Each number is 128 + 32 x the weight over its row's rms, rounded and kept within 0 to 255. Layers, rows and columns count from 0. Numbers have three digits each. The size before them is the row's rms in percent of the matrix's.

# down: layer 2 MLP down (transposed), 2048x384, rms 0.0833, rows 47-77, columns 128-191
# gate: layer 2 MLP gate, 2048x384, rms 0.0896, rows 48-78, columns 128-191
# up: layer 2 MLP up, 2048x384, rms 0.0899, rows 48-78, columns 128-191
down47 095:084122101175097092119158184085155133132111162118102119179109140168174130150101179099108115139143155113141127190146200176166138142088075140068121122112155120134152082106139162118111149070130120
gate48 098:175140121133155101101186103087202153086141127113123102072124070113112128097162110123143119136161152154054142101161184093152125093124174141150126111122140124100108112115082124110097125148148163
up48 099:095133091139095112157070192122116173124122125148168131122102115144151069126168110133082171113116158124172166111127056133117148132187105104071146149160162108150065123104116162115170142135124093
down48 097:149076115171121150129099107109105074130123135092124098144119157120116099108124139088088085127099109142154183109074170100101091137136105118160068085141162114118100131117168102076127140079152089
gate49 094:159096064161128152131096125140165155201124114128127077118136129126112109125099072125125137129153121121132179131174131122111072088201094123151143135115142131165126184178141177084110129148170120
up49 093:171100104152145157186170145124143178148113089148109099115138112176164143159118058137143148075131135169129219136158142154126125112162122086119179117114128124168128180113136174106166149127141136
down49 095:106147138078172188115123149111123131119065149109116222117148171128069122121118126119081113165221122151123108155081115130195168124171141162094103076134164137056163083138170060148147110135137085
gate50 109:082136113133141156112180115111074107164155114122168093087127119153112188177127175143140132077096087186150131135090176147111143093126156165116150064131074096106065104159076146100147166126158110
up50 105:146133133117104129160095104169202192127118168117077171153113140167095090107146079137097164156215114091110130129114110140154144137167082091147096178095142140135212154138141138134164106173116184
down50 108:150154101099081125129163146150171112128134138164101133126127116112162157099119127113093179077177101079090118078161128158167121096115161086135131140111141138148172181149100134110159111164106187
gate51 102:187139134110136122141118106147146159135110183111092145123181114192103134150167101083162168191050205091162145098123163106114225075072104126074130146163138119152128123108135155152128114195135128
up51 105:107116129123128141111157153146109078079137084162149120127088149106201141072088139208111113092185083140168136145120138175109112091140170115164137111116154095117078111154116157097114130106187125
down51 102:105126127110143154160168075148109103115111145074157126164131172147161103136147133111119173133145139188198098104140114116112046108088121136099127172110138127143130101104148129114169190160149132
gate52 092:111178063130116129129143122147091126171143097116175206116130144068136112169080142200112127125113126100120126132131147112109088108168105115140135039127110081125083148107071091181162114098174138
up52 092:085166087131094107151141123136103106187110129131159181120137120083155099126071110192128152141107092130118110145117149136127096095167133099170160073123089103110092162115108080178178120116170127
down52 100:165145152138134134097119128134074135192107099126155130040132134093117128130146191164156142142125130129131151129112131148081093135138103160164114074060148130108083141120120111114177146137147124
gate53 089:137109122118089120103148144177119117061034154089176118191107130155135127139099119185124120145150136167098143083102165181124161085081100164171135109120154159158106104168126084082157095168102106
up53 085:144100127135116151097195122105138098105116115139112103121135081174131092090153119178144108113134091152172133090104170137139115110128126162133088085147163174140163092143099056112111182133137128
down53 087:173156142109084081163133147172162105164160146123148138210122182083101131169103121099142125066076139101128109169153077078109159158113112156120162153139099115123081189104200157132095159164093185
gate54 086:157062103106124091109140088088137169109143117150140118099199112093084130105162129083084128130158151155109126108107141189142116100131113073105191124099124087054117130065150095146119135125097103
up54 082:095080107082132081098108066142145173082146143157124088092146118133091105131122125133095145103151189159116120110077118094135094138151116066063166116130133120104161110095151092187090100095110125
down54 089:057172101120153117150070064147116162137159112087050124142116104177185106103141071098135153131125170139086151130174080118113096126107137141170088124113035137082090105103145125087120117163095142
gate55 089:125056159100103122154093173147180169139083081137083111133139177218122137116123076093123104113073157128078069145114113148114156127082100131104084078186170147137092091184105127124141102163152153
up55 094:144180117152169106128179101104092058139118139133127124117110098066128083121146156180143119133179101126095150135152138116131115125140132150204191143025141099146158124085161116070124162109101090
down55 102:149098128126111089113116114090132174117083113134119154117121120154077149158073128095143161107075145162197176126189166086098140146154127133121128111164150140115066113186142122133175123150115091
gate56 095:166118121137137105188139101143110165138113110113171128137138150102158045063063102087094101099152109131116125173104093124132126193186178059118114080123162126135116118187120128106109094129167084
up56 095:047123078148106143088105177088151111163127141154063129113141095155141161163121172159102117119123117174148151103138152135081123095058089200128196137156092122147123121142104118147114164132125104
down56 094:146158124103085161189110137128077097136139170122133094111101080186160064108134114158110156168135142099111103139044135095142180103183123083139144113064205104135128085130152144105138143121142159
gate57 089:097118101109111086111126164187120122109147177194091165135116092143109153162085130144181147124120154162170159114098153113121137100113097116107102068120112126110146213072030054107065127091131114
up57 086:122112093168171182139111101096130159140163128153151051080111157143140118116142145168083105120142174126118107067136123140122124142129100110135164154162134136130165100184174208121160159136132138
down57 096:137188100115130137187167137086217095143148128167160108129182158163123147111137082126140072145066116148181114124177108131073131154169104077174162169150167052177192115205181152128166111097093129
gate58 094:108119138125143100133114113137163131108073081098145150214101144140096119138120093111150133153088134167143123183078088140123102120062061128125075086118109126116147106179143167135189105127095091
up58 093:108168084155153173123178130129097119115162162186123100076196086158173120082118103126122151192142141131115115127163191103136179118170112105096175157142144140146114144129131179137145156125178091
down58 095:106158128080057118111154120190069112118114142133141158194060119131115126133064172163112128119082166138130114077140126141105147136141097094139052126071133121143120173095180152164182112091100148
gate59 102:135119124088106153101120150112123124148125145163091051124149155120120111166065160137107082117077105128111170109130095091133198182174122085095107058086117125138128123144165159137153115178129143
up59 106:138114109187154132184110091164148149072104119116185186111105104130177133142154127138166156144197120148138086179141155159139065068097116147138141146155133117145134127099101091134144136074100118
down59 105:174119118131148093108082067071134130136171087105169154145156173127195146155132138144119155090129164065096087112118136125166121116126140133160125143132126110140142139113099127131154125096119146
gate60 091:168079179140106079102120100137113129094121185125076130162106162089142117120145115118134133122094126097122088127101178149126131118080166114166145149114098102133111192107120071141148090077117134
up60 096:061103118085153141074144142117136094114141148137124147179085114158132195169153139075109135166156149148110097144121143121119071177080100130151140132105169116170090134146170111155193168197188070
down60 096:149101134162152121142100144145142133121134111167095118173169170145115165094144121075089078111135159133164094100128083083161117199169153116119197087115170117104100136173131127050176184171094075
gate61 105:162085156113143104146129120074181102119126126108115126151124163065099136187110074123136137166098151173073086158141103134166153125131111070037144113126194123098113130135176212121120126101131141
up61 106:151116120082085107151116099140105129104092185149165160081176117088112134087164118117173121133080121134151150133092099166115182128144113173117127125109135157136138107076156153170119170087134149
down61 103:116099141105096133125143119131151111169110189120122053135075110107087125090073154127147141127149177155129099125142121144112188139178141154113096168197144150089058112130077138109137136167096103
gate62 110:114110181163110053116189108144133051109158084123098135095119162116177117102077113118132126194172138134110082150152146073173156119171082122191107112083203138110189177135134180109143107124149165
up62 116:107146125153062118117145123097114074136128128093118103034089148171155135078160128151175115117165119143175123114126211090141112112084120156120127109109104141108159141087157134134161143119178129
down62 108:103141206171088131102097113118110096115141126158149054080111105155113119114133162138158192093159082123178137141126177169140134109156147161184125118102129157121212109074165143122132098115163088
gate63 093:166176049181155087106132085170108139223139142129084107166156152159165134112132179109038117139116144113140148110183156128091185183138106156129133188121111140114118137159129120136177121139115136
up63 094:094140089202120148116117205117139159187087146123135139148109143127097132099122153097121120122148148122154149147195141166137159197177180126148147098115131181123107160092118114118155108083102161
down63 094:104127077163133177081166075105109092090127135069120125201111136123113119133154097121121088164162161123065099104166153167099133120171134119068112106133185159136102137099158121074122208171148200
gate64 107:139162094086117128132150096120119104091052149179086196107142140134095121095140132084129154159126087071146164188106139108166123108140127141128158147128161102067143182150129154148101120129097139
up64 106:144140121100124117164143117151139112124066152126126165092157181149058127072126124092154158145111021093124146173138158106164109108152116127138170130146142079079115152170092187144117130084120173
down64 105:153102162122089115115135081105124115134165173169123106101160109150113097144065159110098163119131211069124094094096155123087216085169102049101123160184094164105131134178107115099161126148132147
gate65 091:128086078156198160134098133154149155117128186180169105153125199156129085142182140108126090120189121120112125188132166104061153138060117169144118134118148134170131141149092160138153154142153113
up65 086:157186157076117157129127070140113095102072077045106130153151077143156104114128060130162144101114114153168084113116122209147139060129204138115141111120052141098119121133170144099092148119154169
down65 092:152204101089116107147154122101128094114171152110123114113046130146136134159108150125199156097114142139150136161100157195167097107145115142096147077085107115070157119108136147094127080110131152
gate66 103:140160129136145127163136154158103141113066110112120137143141079137138129152176150073104132176187134116114129118104110173119132119094104145137147201093167128118055130200102136225137141110126134
up66 103:079075142136096119108136138058136113120136138197145123070107141101182120124120160164170136077103114166154122108142102106154074117104131074125098077173089124131167111126146118074134108181122126
down66 099:109113159133099085135082108135125115126104179159097110139178124138136130118069162179064121150167092151142093085216136138126130098107139137118100169100105104147114121116072139121113102176102126
gate67 094:151142076174142133173150153134102135093138081143112128148112125126137131116117135133130156121129140147124123169094186189109206106108140140093118111128130144092091148147121066159150197169158096
up67 095:122104169110123132087068065119156108192129133078135151084157135125083139196178083145077108131119167089097132115164129114123105185140167130200136132149132114182123089114139170072127100073096173
down67 097:165159142132065095122130092123135164106121151136145156128122209092123101129166133101092184112087084178176100147191095058127166101074168105141104156154135147089151126151112117078124127062133119
gate68 093:135129134155152091142189062131114145114137105109153110187145101126112132079142132124124171066121048133070123132096090183117123064126170154134119172152109084111126120127136099134110125119185065
up68 089:154122106150193128111127144160093133118089151081177091095095112138106104152148121152082158149134145156149157170115165187131096145149126117150127131112100095111067149155107112162091161142106135
down68 092:167135119148179101078125118147122178144121119118091144100158168063153101161106131183072136141130139188090127171105131187148120226159074139189115066082106140158088108095101057189118161092103151
gate69 102:168120129137117151131151137036111140119126109131199102129075110176172122155124147144051090098168144098092134152126132145132149098138071157125138120116155169117101104086142121116106132085149119
up69 099:132129103105106151129137124035162136116122105145189113153067129144165079167137157131074115116145148104104118142149122152117138126137101122099157116105147148106071093104137140116075123087142101
down69 099:170135124159073125112137118191130089137130046158125073122132131155225101123154126130185116122155142107162115141124177113094088082098125071133112124090119119171085139133086126104125118089124171
gate70 097:050116170188130155130123124152099080093114167138127179188101147108105102128120115119108165094144174140081151084074134112119133154146037087084159136135155117121121126060126099126107150110127161
up70 095:165135178081108088140175135120149175137176101126096094105132154136098196109156224127139094139094099061163124144156102145105118081162152093174119170135076137107104087160154176117207067134137130
down70 099:132095112127128145151207159192090137108116109159084088129121116111131163136111128051072124161137152189091176105103141135134154165143097111144130105139165068119116083127124115156112101025193165
gate71 096:131135101148108148190087086139122169066064169179162087191161132163080168061127109168152149169174135122119151090148188113169065100107149084142157112108127148142135083138125119180177136156131165
up71 098:108157095168063170170087069120141157043110187146115113223136125146114154057072061158177160159161153100102141128141172107166078088144144114128156088120136141138161089164138093164161149114136161
down71 099:083126105125109120158116097093119125108090144097101144170167124136127133115125130169210125117138096130112083111159224097142117122105186111090169079141117087148120129170151089059096167120158127
gate72 110:132185058120214170117120122145067126163101193165089188095121123088140047128134142128101132131118135136109137163101149154179164131154124097118111132145139115174089118154148206159083119163115089
up72 115:139131091149168171117104112157075102171106134133110153109095179087140096089160101091139117120101107136131159143114119184184159180160145109134146112097196148180101125155168130162125121186141091
down72 109:063009128062094136103111154140096124099108171137130110140149144146105152109074148170122149127167212074125102117157119129055111116084104137107124171112163109113138176102128156077113132038156124
gate73 110:148134165072141081097111146206110137105130124136089117182116173133168148154166118138155125140105168075078129125087118140086118095156172140152105134144117141114084104137093080135094161138106141
up73 112:148135129083127092106115105159124136086136117120153128137150151176139161115150180152176136141171117197154070127122169105089064117054187107168099108100069123132120128168102113070115133145155177
down73 099:140057109089177164091145092193129160098178133153109104121094118112060162175165097106111188127182141081052079156118169122160149127101165124167170149072160108136099113159089129132111160182121126
gate74 095:105118111134141142137149190130128117129179099144167108152144184044178140124071162139096151096131196164122136059135103103066158133176051147114174096096191143149147105136115093137125105085101106
up74 095:115131100081147108132159149106145171096059124120132156126147129241089164164180142104210115165173100083116121158112136141138151117143115125104108149183135177105095150097144164159098130142180130
down74 098:119155132178089102124114106119117029110101148101166100111132102127165125087134140175120157161142118127079158114172059127151046115109130100116135109148136079185182095129153178110095150071140160
gate75 102:144147130102112139068118113204193117128111091178133131099115123132151133116194028122147111089099183061102180127064092168132117104136165140083149097103140118108142106147162110113090137120124099
up75 101:109125138122156119177129128070032128156142136115080184140153132122097137159094205121137161173152070138166080187146126061108163155119113139172091155161121139144090140063102161139188142146148143
down75 105:137120127197080116155092155183182165144089143101110097090096115210134183103141109127104097170088207104151154123124118122108129086074126072103113096064156139138078191175174159113119141164121081
gate76 113:137099124117186075187108109084110167134141151130166184052105122117154161102132115160105079214131105144169143109105183044149119095165086139080078068121112095149120168119138198115123088124123095
up76 111:166211133136098146102176174134166110120094115156098074151166129147171091106129197066117142030130166130071146160081075175083120144136206148154211141162133195125148090069135098106124148161144193
down76 111:132111132052091148178146141091123090098118176088158148197121108149091116090152090139106095193190134140102128128176102148177160131122125119125057133126110165157159179118196103103094122092127076
gate77 097:133085143158133155145121121123165116163105120115131151126120115126093115079176064156116123100188121137139149148176150123102154176153158068109162136139118115109113117089136194121076173115164156
up77 102:147117078127139118079128117124075108138135101154103132103148123152129144174128142084170117175140170092078133196128108137143118105126084180132097169099138093141149123169117105134170083119122165
down77 095:100121119092116118132147116096142138129120163113158118095200099051121082130122118165120066110137133137155139136145146218100089124114147175088105140151127138128163174122117155111057103138146081
gate78 094:103101110138071135100168149106134124145159150165116122090085202093172160127140135202104137177205146077114139093078117125131131095170131070112135165107123125140120159105187131102118130151169138
up78 096:106143154162132197069107137105149139190100113135116156121082191122091164144093110183094106201236095118142101146116109096171166102138077092124068147109119178133098161138084157103213169103129146